python train.py --n_layer=15 --d_model=256 --n_head=8 --n_kv_head=8 --head_dim=32 --d_mlp=1024 --vocab_size=8192 --activation="silu" --norm="layernorm" --norm_place="pre" --norm_eps=1e-06 --positions="learned" --qk_norm=true --attn_scale=0.177 --bias="all" --tie_embeddings=true --parallel_block=false --init="uniform" --init_std_qkv=0.0497 --init_std_o=0.0 --init_std_up=0.0497 --init_std_down=0.0 --init_mimetic=0.7 --optimizer="adamw" --lr=0.00214 --lr_mult_qkv=0.7 --beta1=0.9 --beta2=0.95 --lr_head=0.00813 --warmup_steps=357 --schedule="wsd" --decay_fraction=0.655 --decay_shape="cos" --final_lr_fraction=0.02 --batch_tokens=65536 --seq_len=256 --doc_mask=false --train_tokens=423600000 --steps=6464 --dataset="wikipedia_en"
Each number is 128 + 32 x the weight over the matrix's rms, rounded and kept within 0 to 255. Layers, rows and columns count from 0. Numbers have three digits each.

# down: layer 11 MLP down (transposed), 1024x256, rms 0.104, rows 413-439, columns 0-255
# up: layer 11 MLP up, 1024x256, rms 0.108, rows 414-440, columns 0-255
down413:120153115195102061110109125069124174138063145167216093062110114119158194088104135068182120197142116130105092070111164087085056036247153159065202154089112101245169152140130100121133106105100021096110138146129150118115160201143121134155158194109224052071154171152115153056130111148080060118176139058115145133199132159144197212133106075088137122070121192137146118132161143086093156143134167166135145105105098116146069136163077146110136114098132081178103090144088049122194145191131144092094139076139167136096166108126177070108172025120079120136152090160162071132152089128112161121109227106197131112172076105129168087163115174126104122108112176110065154207120126154104071102178164114199145074112144215122099179130159130168090124137110142147059102224115120108183095076083128
up414:033085157133141097136118091112032146088165137127166110122116120159144122113156103115087135154099108080162082163121115132153093182180144169134140169121043129107112166141151165158106131156122107116171123044114121124178153164121178081113130038140118119086072140136136106152160140104082139140143102156111133167192198155127104120111154083127117115136055157138114097052174177149092166120115072108110144204081103168173156124142106160199103089120081108114125100074138113132116146120153047116132177104134140096056146153138119164113097116174093124109091083111163125086130119154078132174145107100148094165125104121181180107116121123058138091121124078157154167146170135138146135076093137073119126125097122165077209104144124077117152125133130094176104159182161143143171170108140157
down414:145150138102113066097072051168118154168148096131162144159119095172091099208204118175102130146114160147138118170152156101169107162097074114096141128122096108125143146154187101121100120148157160055146135173073135117112124087160089174102163117158099084159106076054147151184132074151180135140224171124092062134090156151119191150105095138105130143077180095133109159186085116083143134104142138118091133159116110158121110157132094122123176119069178147121168104079112162149200078119146094161213119161109086148076158188162097123128157215118095115147134140148136148160113161128113122175125145125132101120112130044117151139092133126130087106141144107110099099098157121156164105108126142124150158099068125100086138124140153157086082132066092104088106136130135178087144115098142210
up415:126148104150120126128188139116104137153068127077147133099093084163132110104168077138076147117099146118134175070156080083141112158089143156156089140114171115114159130128174168128166108150145183130105136132131112107137066152102118139154123182117092112173064173151101175142122105153127128114154094127108090076102149123149103119184162105138107156114132147113143131145140152120092095145085140210112182102116147150122130151101156144154096147144101105119099118200121166145187154185127148117140150123130145115117094177048108130167132094130083167174144073075111129130152174125127058140118188102120173097107149124216112118128160133129184134110145163105148169108190151155127133023159171134138075150092169150136092132096070170045115105142138164160089095143088135201159129126122129
down415:097157102104165157136151179085127144121121150130136118128181095132116130153056186135154136118143077129179119133138121150117146101090120117087137100160165165094130071090098140134129107146152133105104096138064170106075186116127141152135108136133117140117176140132125116146108113062102135112121164115034116077115114095123121136082170156152156130117128097161138124137133151108115122121201082133169148117162164092109138082080178143133100097172154097137137143058134143099140136097126137066126147082175129151157174099197152123100156106102148136138064107157114176116098153184133170103110071098192115175081127186077128133127185114174121126099142149136117137127092120077123126114107059146161152142177111164188139163087161138135137146138105100118150129136092134096167130108131172
up416:128128137202096136124105135165095132114109170099185089097087147131155150122100137119140126145098113137101116106100085092112116120027150160148099116107112146168142146105115135150123147060151133141075120169116147185165107108146104150142110121115131109122064109162143184142126124156077144127097123147108110106073091166136076175159106132082182126205142121159159108100084130102087090113186124105122155178153052107097099162103120152095125142123083085154094107174106096154099155152177142109094190152139024206108185097115026171139102115145126137123121157093133136177108148125153146180130159125193088131139150091094138144099125131055159139138161119119051115142086118107084153172138085132161112133169148104099115145199175112105128153136150145135139147058104124165102132160086130
down416:164136149125050165132104102111087156069105109170101113138183140158084146138136108170147084155125100145154133167088121124124109101146135151176215183143106145103090144140117098143111112133140139133124129132119167091099114123090141110116170137154114070083110121125156064063126115110145087143113158158039182147095131144180192117147130134161097086040105127084091118174109097105100143185151121132150156125138145147151117142123067157117119148163173120052096158075122066103112164110120154150079143092137169063100056145158169132181111067115134179099148080090179165183164132105106151129160192133136186098137161127122141143117153111120117124091136161109186174075088142098105106111077110102138109127213164159109151160111106133093142167159100096165098159161129118112108175155116146
up417:119096148167138170081116136178114130134106118157141111156112155201156070135132102117113133137103124125111137112120141148113091129115064102132146187114149149071086113100118083190165159103138131150108068145129104093100152153113115102128099117165151136089177141130194127112139166156081103122110143167125113127146181165121164124139135112081172201148160159144117111088120114099102145132113144097091153141137085123067158149105113121181096134125061156173135152179098112145091107124136118158113127181115062145110119140139041110123123106117112165127145054153109078140123159149132116218094138147134146068118140171159090137088130164106167183098174164145133122122062130141105062081155118076070095064091142136156093110178131122137121183172180197162121165126148106115120135186133172
down417:132157133109118104132094125103137100126088156125158155111156113117129125129134128158148160092177060189185183105180090150063133168117129153142089122120142049068162139159101136167143132128109100124071160216158184132120125136056129111143156127106076122142124122136077140070127086092137114139046153066124168128130114124115191127127150116136153096131205080095099097119101145162137132105171125118106112139154132169067192082082127128087155137172193153138108170159101126108171073143126103096158132086109194142138149088114127157111150156122175143144130113133131124165100114162157081087156144124127123168099136123132081141202174141125126147134119087087158118156123146113093158105148116115164123093123145177118122087104142182181116119149127090106085138110183088126130113100198114
up418:151155133118105167124088121118075149134121150105113120109137171096102056116144059144127163126110072168186175155119058153111037145168209110087119097088123118147156094135159200132135161103105195162099134100180113091123153187169108147104130113137090114062059156084080089134134154151145088095152026116124083080054074090156168092122082079105190149112109157121181173114045109117152111145098171096146147112109119120170064159159093170107198165133170181173134088091094133133156127159168108148100102101204081080104161113147103121108106119139103130132178073164174196122150115165082126138109158190117126122185088093112138108156171178139122154145135126142162127099147116100080169171123141108137120122158132096130183169176090144152158094080146136154168124139101114156086159077157131
down418:073119132138072130115162138092147205168110096073097065079152096079158060116105146069183107202117172151110107104095166146167136084107114105084147063174149144066113146109146118117139127143128099126137097070106132139109177122093170141173114090177150154124125058148142165115123138115153106121138211173080161152070166174099121139153108095156154132101150089140190159125174170146145149118166147194145130112111123122129112150095126123084166132124030161158097128164166121090075157137079145083078073128180113114118087084140182142089124079078103142175146173161115151150107101139108194108103098143199136106115117111225184099092084112091142162065175141150131125131110096101105133079144143135147156128137107120152094127143172206129084205135137148162217140146100115111137153083153098
up419:164135158123078147139161168061133109158153141154148090186115153063119144110206120157125115185092079146154072042156143129158186164146149147157110110125122101115134150102095155179192148201099110112085044122116163104147114154167083062121084132142130134116091153160092126121092062171143127109139083105113124148104126124072173110151208063121119106122123142114156135094143114150080140081078102117066148127121129142102104193132156124159139145156148149123153124117126158145151148149148085126122141153144123049094116154102105093141141088095121084078084151102174147135125112150108082180089177191160120176166183138128100143046122140146085184121111142181138103133102093099125099128191144130088117140215083089105135118121086161120144076148136144145123114184112163109111159109169149
down419:148123159104180172106163071129117092123118129110109154137074138129106167105173120178104134196114070139137124098187135093183092070070151082156146142137123135165160136133158098093127166138163109089145120150106118101085194142101145108086056154150144122168141109137173104224137092157154109092127142158175090137095146165129155137141118135155222161069102160104073153157102134122141139077086095093139110126130115171146134181148184082120184179117102140144119137122161071187114179171109089121116127096095091117190119150109093148106117146086136151106172115059173117115104140105185165146134165113115065136134120119164092119110143110127114172150160141107122109132137172128123107090045173064072105105092087170158175125088121152132154148110124123176145125118080140095149086115070087
up420:115127051212122163165137098173136191132080155152213104109140131130101115132094127135105139133131073157134128100116141128125102132219135167133114111173117113131134148142110115067185135097195163152113113111195108187140150136153129117147145157080099175059182112138075081116165204136110075149170152133111078106141100133076148090106128128139105159148105147124171139108112162069109150186090139175138128110137086141067146157128077138151185096171081150200133117158117145120123158099145138120122174122153135152091118118120078218165131130182121106125119101097115122119181098101130149111119147105136098117084161099136164161152077126089159176110189150103152103130065133166130112112188158131142123142029212084122098128155095105134081075133123139188140081114167126085104142136116124
down420:165142163135124084092115108102158113180088123120187113154172101132121115184121152073137152076151142086148099115125132089155146132108107132090149128092084122078088131175070109062146086096106127128074166123136127116183069137212134104124103138190121106134161145082142135157093129120072189144145166127167118106024152099130178128114175169087122193147194108073105101136111152172162117093132130164106068147202079126104159188094098096114101075091132116167105088174138135176097127171137079135131125147162132167111139193136134146092101148129102108124177121144145102159113092167117194142138171037122135148099117142142167167157122158180191120124159151126164122088157075083141111121104151168084183158151070162164143038129097100148131156079153134100155152140156117078084147136148152
up421:100087091133152109190167103123076139091152146201138187122112170110201108120181097147135136118111110141159114087115084085144163174123137171140172174129072161094113137129146212126125147139058114103149129099106149115152092117185105159184151135150168170120128108150156134108112106177086077149126147158117171113134104137120141138176135141099126127102094172092146108103145156118110105074144162115052112161115093151117172080169151155132117148167139097105124115108094145133108097118147132170121120100118114106102117102115135160130107068122073115167082131127110152131085155146178139112119156137149126133105116083120119095161152133172164122075148099144074077056079175111128146095173181200097107145120109082110181136122149122090143102160094180146113152171169112087116157136148142
down421:117167111098084158125127150117143085132134111162121157099089125120144129182078097152137161051111130128152143145117132162117107131175111149099120144139143083158136127135077107149102107092128117098159131170142078132138094162088195140126168139064166142141119114111177139118120144134132199122146106114147181132124087106109138094119145125157120107125150142123141152170119110122127135113169164127179202124152103138102106085115118095143122143126076110136099138210137185072111119153124083164144114092092142197134148129106124118065122153142104108143146140113129166146151148169087118075088173133120115135127101115167077118095162135155115105107127099110122180113129078146136119114138054070083083177133115106155124150116096156128161146098164114121145156141146093158147145157093106
up422:147142138141142200149049101139141132189073143164134128117132179161157097154155085173085198158129126101121133118120127101091135090049067068133111169147135103140192071055100083125162090119109182097116142164172185094197142131103117162162126146133182173137130209117161148202177091143125104143142070166125135112092133133080124104116100097069180202088060124126146176059118160183172103037127127135085053123112118110141091143107167128138137123117161113105146157129108132154151167125127072092122090117148193124087138127160131149103143110102131134156113146149132058104159199131127127112133166109060136079137070114105143085124168143081141129122145118129104089099112156124119171155134068145161132075084134112116125150126165184080076131168151133157174144188108119106100121103143121
down422:130150092147129102089081123106132116106104123166105154143090109130083149128132122127172116156182096095178093124094142090166170153114148194135150138151134151156115144118215183131154155091147076098082133136098135132100151197155102115078161142114109170100145123113129091129103128105114104144103151151176082143157160142167091160152227156168074135178101122147082178104147118116078140134180080103148100134136135147125186159118103110145105121134178097154117102130097083156137166147105130070126172134048088138126156129072148081102130072129157099091093102113129095074093106114121083135133142138134122127121173088136064146182137108129073158139153105146167119192100172127071111058200075206124088139131120214154107159134084128217109131115103115178099155065152151145134123117107110
up423:091090122118144150116121127069081151073114157134153092088180131119042064148159116111095140150130069128137034146146171124104088104232146092127124158132120095148178136109082154132131104129128197087106064105124100134099123090168102169122157106158190138165137134106130062157095186141097150176135166096089162144142042143130145140103112157096168152152114136154148101065073125030152109082100142201138192138087145175188064122062141091122118093140182134209162031090082128115144084124129142147208142157128127109141104174076077107125099152084166135088144180129140137156142143140107132145132099152157089155143159126083142109124138146139190104113097152170139162025088081072175122164176107119147087075156148093175099168167076116140112101145143145157134116104144182162110128092209117
down423:114154093083160131116132135116146127133109163163085091154140152059175236125152173097074116203124130095126116104138175068120146128107131196135123171185141105132125103157140191154161045154127125078113104134172128062073170102111119143079167127134129064146166119162157131159147122126135066101106136137027105107141174087194139072104142113149121105138081120219107113113176117071161163134077110162148204112122147103125126138116116098114169076141185155104143165132135105110132174079150106120063149092127141100163155093168134137098079185141209150121085154083096108099138099140094190119133130125142153161106091076018186120092156167129128114078134129105072064134103143106125088213137107165148152111173095164139114063117128131119167181095156108096145128081095139133216031136133170
up424:084169124130165173100135141111145107189146107122185089123138164130059106166093156166151140158123122164128143060049077121107145089144190190110102136183042137086144134110135162147095107153112142123159122133072107139173122098154074094115167159111124146114125170166175088168069178086133124136142084138105061165127117169151136089184136134167152123177110112125115168074105138094130101201173130069197175108163109095135107114144138111101128128153054140161168098106092164073146139066159126152164107108127133128059148157052156140185116122148060139090162178153161139139144067159152097104111154160162047126125156131171126139116156119118170086108158118146083114159134108131152123146082149173142099121111086093102157175176103158112086100131162181090150098145119143183065134099127081
down424:116125134151205145058112138093119131082140124092148150134159074136161153102158116166090137108089119115148146071250117178157085168082138095143104151145087127131180193155165128125126124098037138054154113167114136130192100127105158099112118111095167148097160054122178122173139115206105120136154101092212131173118161239105142147172082141157171162162134151075104161132050132088085126088100137149109132167091117164073111159121163082095114134107122155112020096149144132132155192145118094150102116101115178145083103126097152146168137060099190078159055112104067158118078139122139094145150156117131139105188190204124085123167150165140133170107156106123152155189113138115145057126148087112142103164101160075122104110128107095121139166125103175142105136106134181084044087159158098
up425:081119099119084159135088127096140139107122126158138126152173151094227189135106131069074109195096190140094096119134149159151102155091196183091111090125096151135072118097037129140158110140119146117101132126139187162130114150148159082123133070129160137088151140147164093170130101095087101082118173125126061098141042151099160124153194076111122113107155142102145155105171135129128150121127140158123173153119052136069070100145106131087120109155126141122139168108150161068123114117194111128088135152123182142138077156128123101165169094105112109159109198131176105178088081106105083143089124182182115038135114172147147118147145188178139131105148139143134131107141143117097086089117130120128145123053110087162135154164142128153102144145158131098161148068119126094121179135125143
down425:115081164226138131105122180131170097100095101093128090124122152125127143085157146162075122192166073138098175119157126148108131060139070192171118118138099153110140131120146078150111180159150079137148179130126131140138077126131085092129118155120133155150127145108068123154167134140193090170093145131171136121152141112163127060125137129115139139134150125168134144142114100143150084138113147083142157075137066126107113156104130094178144107125081095142130113161101154128108161151128130157170138084081057189103143164127085105083089166141144126094130110057160148155138159162122157159112097171126084124138099125110097048122090064101149115163155070112139106167136164171160198160131179124075139094129160152109147060068115126115118159116120141079152126193154137127099180159061123
up426:095150103128190174088149176131148143139103108120142096122117175105093049134125091104147123122130092119103102123117068075106121096115156120079136163070145152150105144137092153125113120109146162087134149091089141109183132134145152101149105144087129129139169101152150107124101180154129131157108119142119119119086138138161119134130088107102161132208131134107153131131140164159107145133126151192079151172132052170168155135104138115107121112140104117114131133139103128138145062134165128117125112177119113165143127109117075144149108140113139093127141136081158132118139160135176200170083085130197051108075156173135121145174097136172097132124144152110072150147148158139052116144111154094116171092129124067114164128134161109104140138189137135098085152120121094103106169088140121
down426:097108140124122080185114096114122120155130117125135143140116105140133155140147169139111097107166149085127141152116143137112089129133107106151141091109087141142155114127143122118128109173150119093140156166117130133064125122157078122148109139145104104124119147093090122098131125110125143151124112102092107098155128114131129069133156164105143141020107119127123158086131118137130120096120108126124080083115127138130145101162143122166112162149200113115139115131131160109113136162122168119158103036134159108105153119138134147138166114185111186132196121186152155118139113119086081161194159122129159112122132068144124127134170089120097103146095094121146125119134097119187124154103108098195105103123137184115121105118169127111179078118139118139095125150139113211137163109136166
up427:115126122128130130095172140093058156110132141158106122158157150157128088129153073113082085156152123138174121091114139121159101205133174137116147130128130144110111162162171146128144034124129164179102126148109092163189152147158126185139156136137127101099095150164108129110121113147077076151130147155126149162083157089188119153108105158072070146095114153141088094125147167174131076159143110104145136074079161193099049119124115097117200100127082097157111086153123138158140165130106116085129153114107145120124113149188130115119112140160138122145126149100102112109128149076135156184152081123150076077149170105115170191109147123083141151083075159136124132133129132080158179132185133107136125081192202117098090130123098112103162129101178144107127130047122156133129126066164095
down427:178124189105142115122173152170153110094180154197158128130107025101144096165082114132144170156099148117133130112209118146109164106144048133163123126141064042088113139144169142132171106170167141139104127054155115171127075086116146113142089129080146138149162146158093109126083107105121154137082145131144149087112122138127102137109137151129223146121109115139115094169127079163159067097059166138110173148135126093108116120094158158137092101129100139147091160096129128159133143153096123163101146139128110135152129139129127091050155058105092143103147124102157166137150147177134087123107148136126162110140144100168104142125136153127149198115099177088130151120095074092153091122153139128114124129116115153116145092143151171117128097124134074099106168152106127083140142156085129
up428:131104135163131110119092154144158121111115129107172110079112099148080084094175150135071178135150126186131104048148161144113134133138161168115154091088113123192139163129151150109176061182093123139143136149131111146068133117151155138154178156140128124096130109171130141116108153090057163143173164125108113166105167115106120100134129149133092181116161109108159126109146118150133102129112170107109121102098120120078169121133077105160103149154120104126137081132140113127153115133154130075147091139142123083104116134111105160084106119112141138155121111157173148036156130171138115151131153139137105108121120088130131158076127120134105158082155136153117116108061076130130067134093161132156151151166151141103133172110121134161118136196087101152158092109132131132115181121157114
down428:148168081098157167142116103087085145134127103130089163097163192100151117136059076087162131191095110066132125168112119093162117178142168137175146133184125140114129124134112180116071156096152127122130145106112167126184114098070088127164075110122128117175129199061137133148122166147201076124079137108068147100125074145089123172117134124095152065147095133143061094122140145059089146169122131150135167147159156159125138121142178120130161079128116135102132162106111132140084096167114141128152157102127163145145148123116112146180110048131153087112102129097112136176128086081134114161119122077163151126144151149097149141197120159098147127136087136116163103130150169096096151118137110110077100132106106128155143066112152127167160117102109133094134160145144145130190122147118128
up429:137135098136182100062208083110111188129130172136122129155096109147124165049188110189089105146119103143112141148129180138160118188135161115108125130155103097121113105132147142115087100100101072176149158122093129116173145167078114098160123113155047139130178154111161078148111131149156175085130118113133085123138132180102155081111116135113131108167094147135192120146103160156154066104096103102109142146069089141125116154078190181146105123090131100112152071146113135113140118115129128176119085131155115105112101184085150118149162143125129083109090138129107118028114134125118168170128143156152103100110136099157150106164143104096142146109176109116218095081120091116084119156133198137150129127087133079142116133090081193099157105093110129125105144156128237101110155138174096
down429:167100123074156093149105052122158114156102062088113154118113141166120161127167143102144114114133178152093074155129145159118076080109143127101164150072100129094090171145107120147151168162105126160104140142149142117215137100178145152106152095125129138080145113175107193073118098074097124122131157141113110090108140113131098165111121063133101133107135142127129081102100091129128114147149104152126113150147122111144151113136148087109057130185136180121122170114118079112171136076138154120084133160173148154142139137120096119095185117086098160164137165088121159126108193131123158109142075112133052147093164159087221180108093143209143135123093119140109222164159104089098152143128119129119162136092122099148151164096083071153117116185110157094206150165140114173098075145095135
up430:116163139142151162124121163130112165126054133173141139115073158134144105092142127162126117124163217114082076117115123184094125101070128111120191094104125092063197114139099155174117115079140177118081078175168174169128142112136108132122167124101068162099167087115078172164126117172163166105082038181109067091091098137113143124129125149147098096069183183138117138122100138115094128172108140167159163144103098160179095142091131105142137139119113175154122167176116112130124139095188111148133103130137092113099063129161086163255135099105137125067099119129145144120117138147132156153074166142191101154107084102125157076141161165039106152100132122140113080117073168169064106110144110103168150075117132009061169105166104161134153134167118154127135142214157112158116101130122125
down430:200104122186081175124173184138172099059084146124152108104163167144112160124150136157198090192139145111133104169098190107169053104104144105153137117080089122115164134125157131073128085147176077191061139160139177058126131095128172105155125091180110086094120055087159160098177197081148079093083172255039113151127151133104172201113133058115160099144137088147163150091101102112095099149057110170132099100135078113099162144131180150115114147099119143158119174150117140075135128110108114118163133112128152116146114120103120118109111093161085117110156048115157135148092139096135141196108098131121167107129095141126154202098119091157141122123099105131130178140162109124114157134067123177091164199115100120114122090129176085169199119145047153149123070181125145186083090147135083
up431:129108123134147101122151066110108143164138126140149075111110104173082078127158123109123127142102119090119138123114146131124190169153093122163191109135095114090086134110138177130151144174101166153107096162116149093111126143156153065138116149152136132071117132107124082142132145155118141110124074117123119146082188141164117092157148099128180150118066190138131109078081148147127113082095061142075108149130132118147145129082156156161077151133158129162179125144114087130136099060114070114112148165152131116054178122168149096153139089166113090091161099158173150118146155180110063253125124081103141115125156152188109106107133169021140128077208129157101169154130075181121194127137085135111128116118179128142150115173075146094167117205155168124092130156149186124160122166163136
down431:168100067151067154151149117140136136112115094108132118127143149127110140136119167114104112100134113074132081120154093144119127144040134137191077171121158118140135073129164082127111132065128105086097086083147151130120127153129121127136174107091191128186144130178131197171089138100138144134173176134167129139105131081127102176130090147125137112202161106130169083098122132068146101086177199170158114113147144128105127125151116081136167040161085161155121189148135133111117180121102116134136229137069095151154153105107132164073126117074133111070124123149086113123139069155148149114137181122137077109136092139129081119141173136147135135093090200139112145183138116125147103119185157128122105155117128166130109133119149083147125133141175093153114078140120070085129136114141168
up432:110131035213106130174156164172127150117138165137121119137143094125130130199136145115121155164035072126145131118112126124127147111112086124141115144131089149123104075090173147081141122178101100125150158041152118122146142116159107187128139079077196139090196133124116128102125160157144109130083103171092138144134143111139185143109104133139163117148109116078148113086152085059070153133104096136099115142102119146086102136082158222121122150146140131129144115177169073138124133085100061184113106205139088083151139152115161186103147130142126100110048149122143161102126118073165129196105104176160085168177086084136162087112164212138158117107181132147160179105143156103086105125201132039116155175110083110060162101185136166107086158139133200191066107161103113125039141146189095
down432:111106166162145194108115134159099116125152138123136092087114182089161099136069119076146089128117132107127199087147117156183140123123146168160128154181198145130137174177085123122079101101107131102131122189071162133110175187121135099147172140036139107090130110118107206165137122151149142078097116131141135167130100146106119109170103090095161050148132132066108169127131145134160129135146109128183188138130119180149096192179136149134136102134146117112059090118142118105049088157153106104128033207032136170134141101114104116139134156156075090113083136058131123066151099152130186122141157111121087083133145130072087151107145115107145144085106198132119097106067144131156162120109188176137157132079153103128154126106184115140155199078121105073087081162138166174138114107139076
up433:116141106074146120059110109143115141109140159143163121119124105163160121132161105075117170158125161119132177101148114106148115190165107110105165190166110112143164130106178132132126140138108125141167097051117176065168187140154205111118110108088141087116131173130154137175150127065135120099183182118137122164172153168185153144091120096103174133073093137122167143106144213097122124095111099146105078126121062181089108049152111163120113131162037185121112146116096121104153096166125119118125121157173143167139104151146151112172111101113126101137100169149169050124112139067121125131087119163109142108131148143114117128145069129133122145122140081156118133117167172126096148109133122139085104112103113096148162158121173205141116117096118130133138142183097066145141174107158056
down433:140150108154131158121132090077185086157146098080057148116095143131119134137142077160116109221115123116138136111067105158173122186153146123097105158119148150157121144113105174157097169123161109128125124088150136100140105090155092109090117158152128103137140106146071193090224127078141098082144108178214081105132149075168086119116145154132134144167154078155099095192144129123175071123184128144133119102170101153195203162130103087129168144099146227103148113150121107161170142122151170153127152130109098124084123164104102136096121145156158133091073118082093089114135136104108113094081066120189125107121160157106106079114097125112165165112125121112107164124172144109096126115068188113138094108125107119154111098107157093134111159145136171112116137127103133118143089152094165
up434:104141114132170150158137045151120085120113168152162109130157147148182109106073104130153173148132080095123090115132106148190111140112188132137092118102097124127142102108079075158154093119162132123187126088126169129127088133129143137169111143163095132104171146129069082164149149149117161147168099179119110078119147143146105090123083104164189144108148085123154106077168081182141101115160125138107084165133112093157129167129131087188114147124081131128200159130150116095114083089138108088134124175166108133107108129177097162084143096148131073101130085177123161160177165129112064098112116147112128119091124171126133095100199172111142124101143136153175133093142153060109184110115210142093140083064128111158142149110071135145163123138167089136148102160114163159156134145195114
down434:102129120152137132121124128132161171066140040176162119102114163093141125152150110100117161112155116108091143124167150134123163158116131146150162072157082100124118132126127091155116127143143171067165136059135131126103202152106101075117138168144126142106099176159136141144134097109123117127139162120251132136088166161143141081143146125126124178127136162116095201174123133114127186105178084146160142085129180144153126085162077114138141103169124102170106070138121109117128118181111183132124136117135208180138119092111147143144112122149136167145117107154114159117121160076136141094148106146091138144121150111134077168130121098113091106116127124100104117118137140129113099095091076173093144170142118140121076171127099180140127083143085157176092127141140123104116043053125070
up435:122141102131118109138136178068064140095086139157116117117140195226130114084183126138159121147125147078126103126137123166155143116120064144140155084148160106129189123129126114125098190182103118134126125105108168124112156133167115076137126145093143163151162102137147138094128156120073136197080180143131098144117162151092078111093158156119131127149086182123162189108103219123058082158108141118154135104149120105129100150153115157151128060156092132132103104164113104124074087146127157124145063102147172152173159112104137155095150146147163136114128084115135132120127162120149100176123146132123142069096134160135147153202159154048116122054105072179059135183110068145043138151188114129077144086120116125128169137130107179155144121117130130121099138095132133085101134171085113
down435:164128144151125175092138084191117181136136131097125086117122144130115116100128137152062146131076126160128095093132142133135154130117210033101100093106156107164106161098112095129118155100150137189142128175090143145159128149132078143104100145120092139135121162147102095140132120144114098047113152097196142112150108145183119118154141136113142096103135100146118070104112075069129116093127152237148106150113204104172099117104063106154130126126121103149106165096144109130199150129121150090066102142178107102074069105148126143136159113105157141154132168170163163109108156128089104077130139171147154122126122128088137119111111104158129145151164162141140096063183151102190122083156150190137105135136098096140072099166122062136131103135196092152135169159141137136167116135157161
up436:135090097159175130097169096139134164124146133195136145169120109119139115100048109125097174144077086160157101129137135121109168058141152132137073088161124116160118111120164101077181143118113164174093112119093142088084055115136108162037077102094074167081192104207113127177105125099075145103115101118119179166100139190167099142178146163148193153170080151151097175165080216068045160115077105135147183118076101103100127151072117093156135099112120133126108069121125147143203185194083128174125209109122175086134120109140094218065112147151153168122089105133159169101139066152184142179141125135056073092191164144135150106174145101060136176161090120140167166139144137070129074118108098147135152099108159168107130106139084120123151108123176156189153138147124170100070135134112120
down436:153155145134164133150162111137079074147138121167100118143049082148068102168137150107115106130125113134107198100130172124162141148130166134181144136110056135082115131142124171111156083127139143204162093119139107157188113176129161191085128164160116133027147131120137131079132084171144107125142156133108116138140141110071180085144141164131169153090165065066070132175166155150099163169134152124105121118083165120098138149135088189161100111175095103038097116127105141099113174154182122114075176115104134203128155098021169144075114125028125163125110116123140145090135120138150118158095122120168119090098184135150118192131077130137131178112200193038118090143161125083112073150121174086130140122203158117086082119157161174150079114173090157086074110076089181164137096132120115
up437:037153086143155142073088090099159163111116147138141105094094123081081147125093106143122171169091154113152208146127141116138157177128119110098146192109068112115159134119085147101120181135101172208086127156113162152158096180111128091122089067100166222182090169092152136090163084141137074124145094173139094112130126111148097081143103164125116166135091157149054140071079129057126102163054105098117135134109098244102121073123145144100134127132053159157150140084116158153130125115134128101161101107119106081139124170086183131111110149106136254149138142144192180125109179115100132177102124130128097143153122129096172117169138104085105134109150130119122060162151138119102099137103140154120047143132097077132139145115083133140137109160103154128188132176116135108090141104119160
down437:138184119115152149108107188088085110108093112149190136126102176095109134170075150139110151148125141118088071121106187120132135108105071063119106127113115104164096185109078210149134098160134193107186151155051129110137153164109156084168159102184132141171120160135112140149135099125142134198142101150127168081108072136166119138127108127145098131135094162092166160107111163098075108088119140086093063068154092111189081108160111104122207170121169167117145191177073142181139101094141109139075095173159124096127110075129171106085139186119096150143155090130088170159118107126143142100155104101131103153135124099167197052158149150103145133112154167107128149064111097103147117136101064161136122119089144099151126115147104166098201138171114142116177111135166136116132124091042089
up438:108132123193128132129130082090134120146136152149145140162072158200075101184138154154131091121094118141115192146109144121153124106082123126105098146131134167136102109102110162072120154127120144119086129103119114158097078164075079130120093120112150141132118146085162126162140164097119136169138108189147181137154128129143099074177087149141053168147167146120190179122148153140100174137149109097127115123138096165140125105158051068123118073123116060107207139115103096148140153086122133110153097101160140153124140143120069130183091141116148135146094079119175135053132168140153110125123174151189145127164120120164144132102179156159139123135137149136098137114091080140082052106162099089094150212091104154139088151151098144086104101128122149151108100111172058126099098122143158
down438:132133160093112113131136116133074177080143096077045123138126082094141120076142123102151151147171121143122071069183174118116175120141113120132124166151108114096154113174134113135163123097120138184120162120154072114120113140117136136127182127111110155168098136134138169130149097132129186086118108136088100152134135120049152133089133161167134139103103122121082148104136052154142154148102163093150132117107158122128068080151129105131143137100138159079168165076144118123109133115125109130116115093118106138099135099142110127139073060110162121102120117152107102126181047127152173156157165100118166080111139163120148168190106101161121075117127149104137120166108101092137167145176089126183146105103124164147157171146133152127146151191153153098134159144088104129204114153122161
up439:094105128166105116107173136106107141161157139119121117149103202177131120185131083154159127147116108139172171122122093122140145111105093146050200190113158165110146140089118099174126124103120131152126089090166139120111119087147128127129109112124177120105122154091146160155092144121085124093192127115131176164134172109100147105134125041107123084205080103131110092138134086073129107155136095119124110171124135161127100149099170134116147158115161150158115104119177118124110124162147163102152135132124128178150060136121087098106109138127141125112127125165156106135175159108191120153113161128105100077116107143084114163087104164143102133106185128115143149163109145128125176155144149160111145133106131142126178123078074129105125123111077163167114101176142110118152113074165171
down439:099120124154071160119128171168124119108087110131145126099104083077118113120122146129105156158188178151092131114122152120135126166110169114116128139127147103127143112086144134101074159148126122120144136149159117156132095137121134098095120154140108117123096139138097121117168133102122122150127104133162154113186091173186138103108093130140163188113178164141130185112157157187167141107122167160127117110108134100134108098102071112096151148095127081086127136157133142168115109065119127136133055164169092109134169137138142146150138157059086142142126084117158151101128160132140154095128131193145136142154149072138078099137109150162134131165089141124127158073147113125114112185112133123113127091107191159115094134133192124076138123145136111166129132124066116138134133135041136
up440:117076116168107116096074103149072136114150142175162085186103160174146087146184115107042151121140096211159118169120049186101140131146122129095166128150121118124182125130053121080221169205131142070141143098110108062068125164170088101201146127099126191160126132161112143123096127164119093143126125143121109145075127144098107144126133140109157156114145093160139122142080162176121128076133129083056131128094140118163067128166125146140136144166140169152160093143069143154183173150090085152165147120139071167113111167129139150098094085101081119153186169085179144145135118026157133098125119186119090084111052128118137107129089127101128162100134177151117148099127108091156086095183088215087117116054084100062210217159155112168097177130120154183208092122131087125076148152123123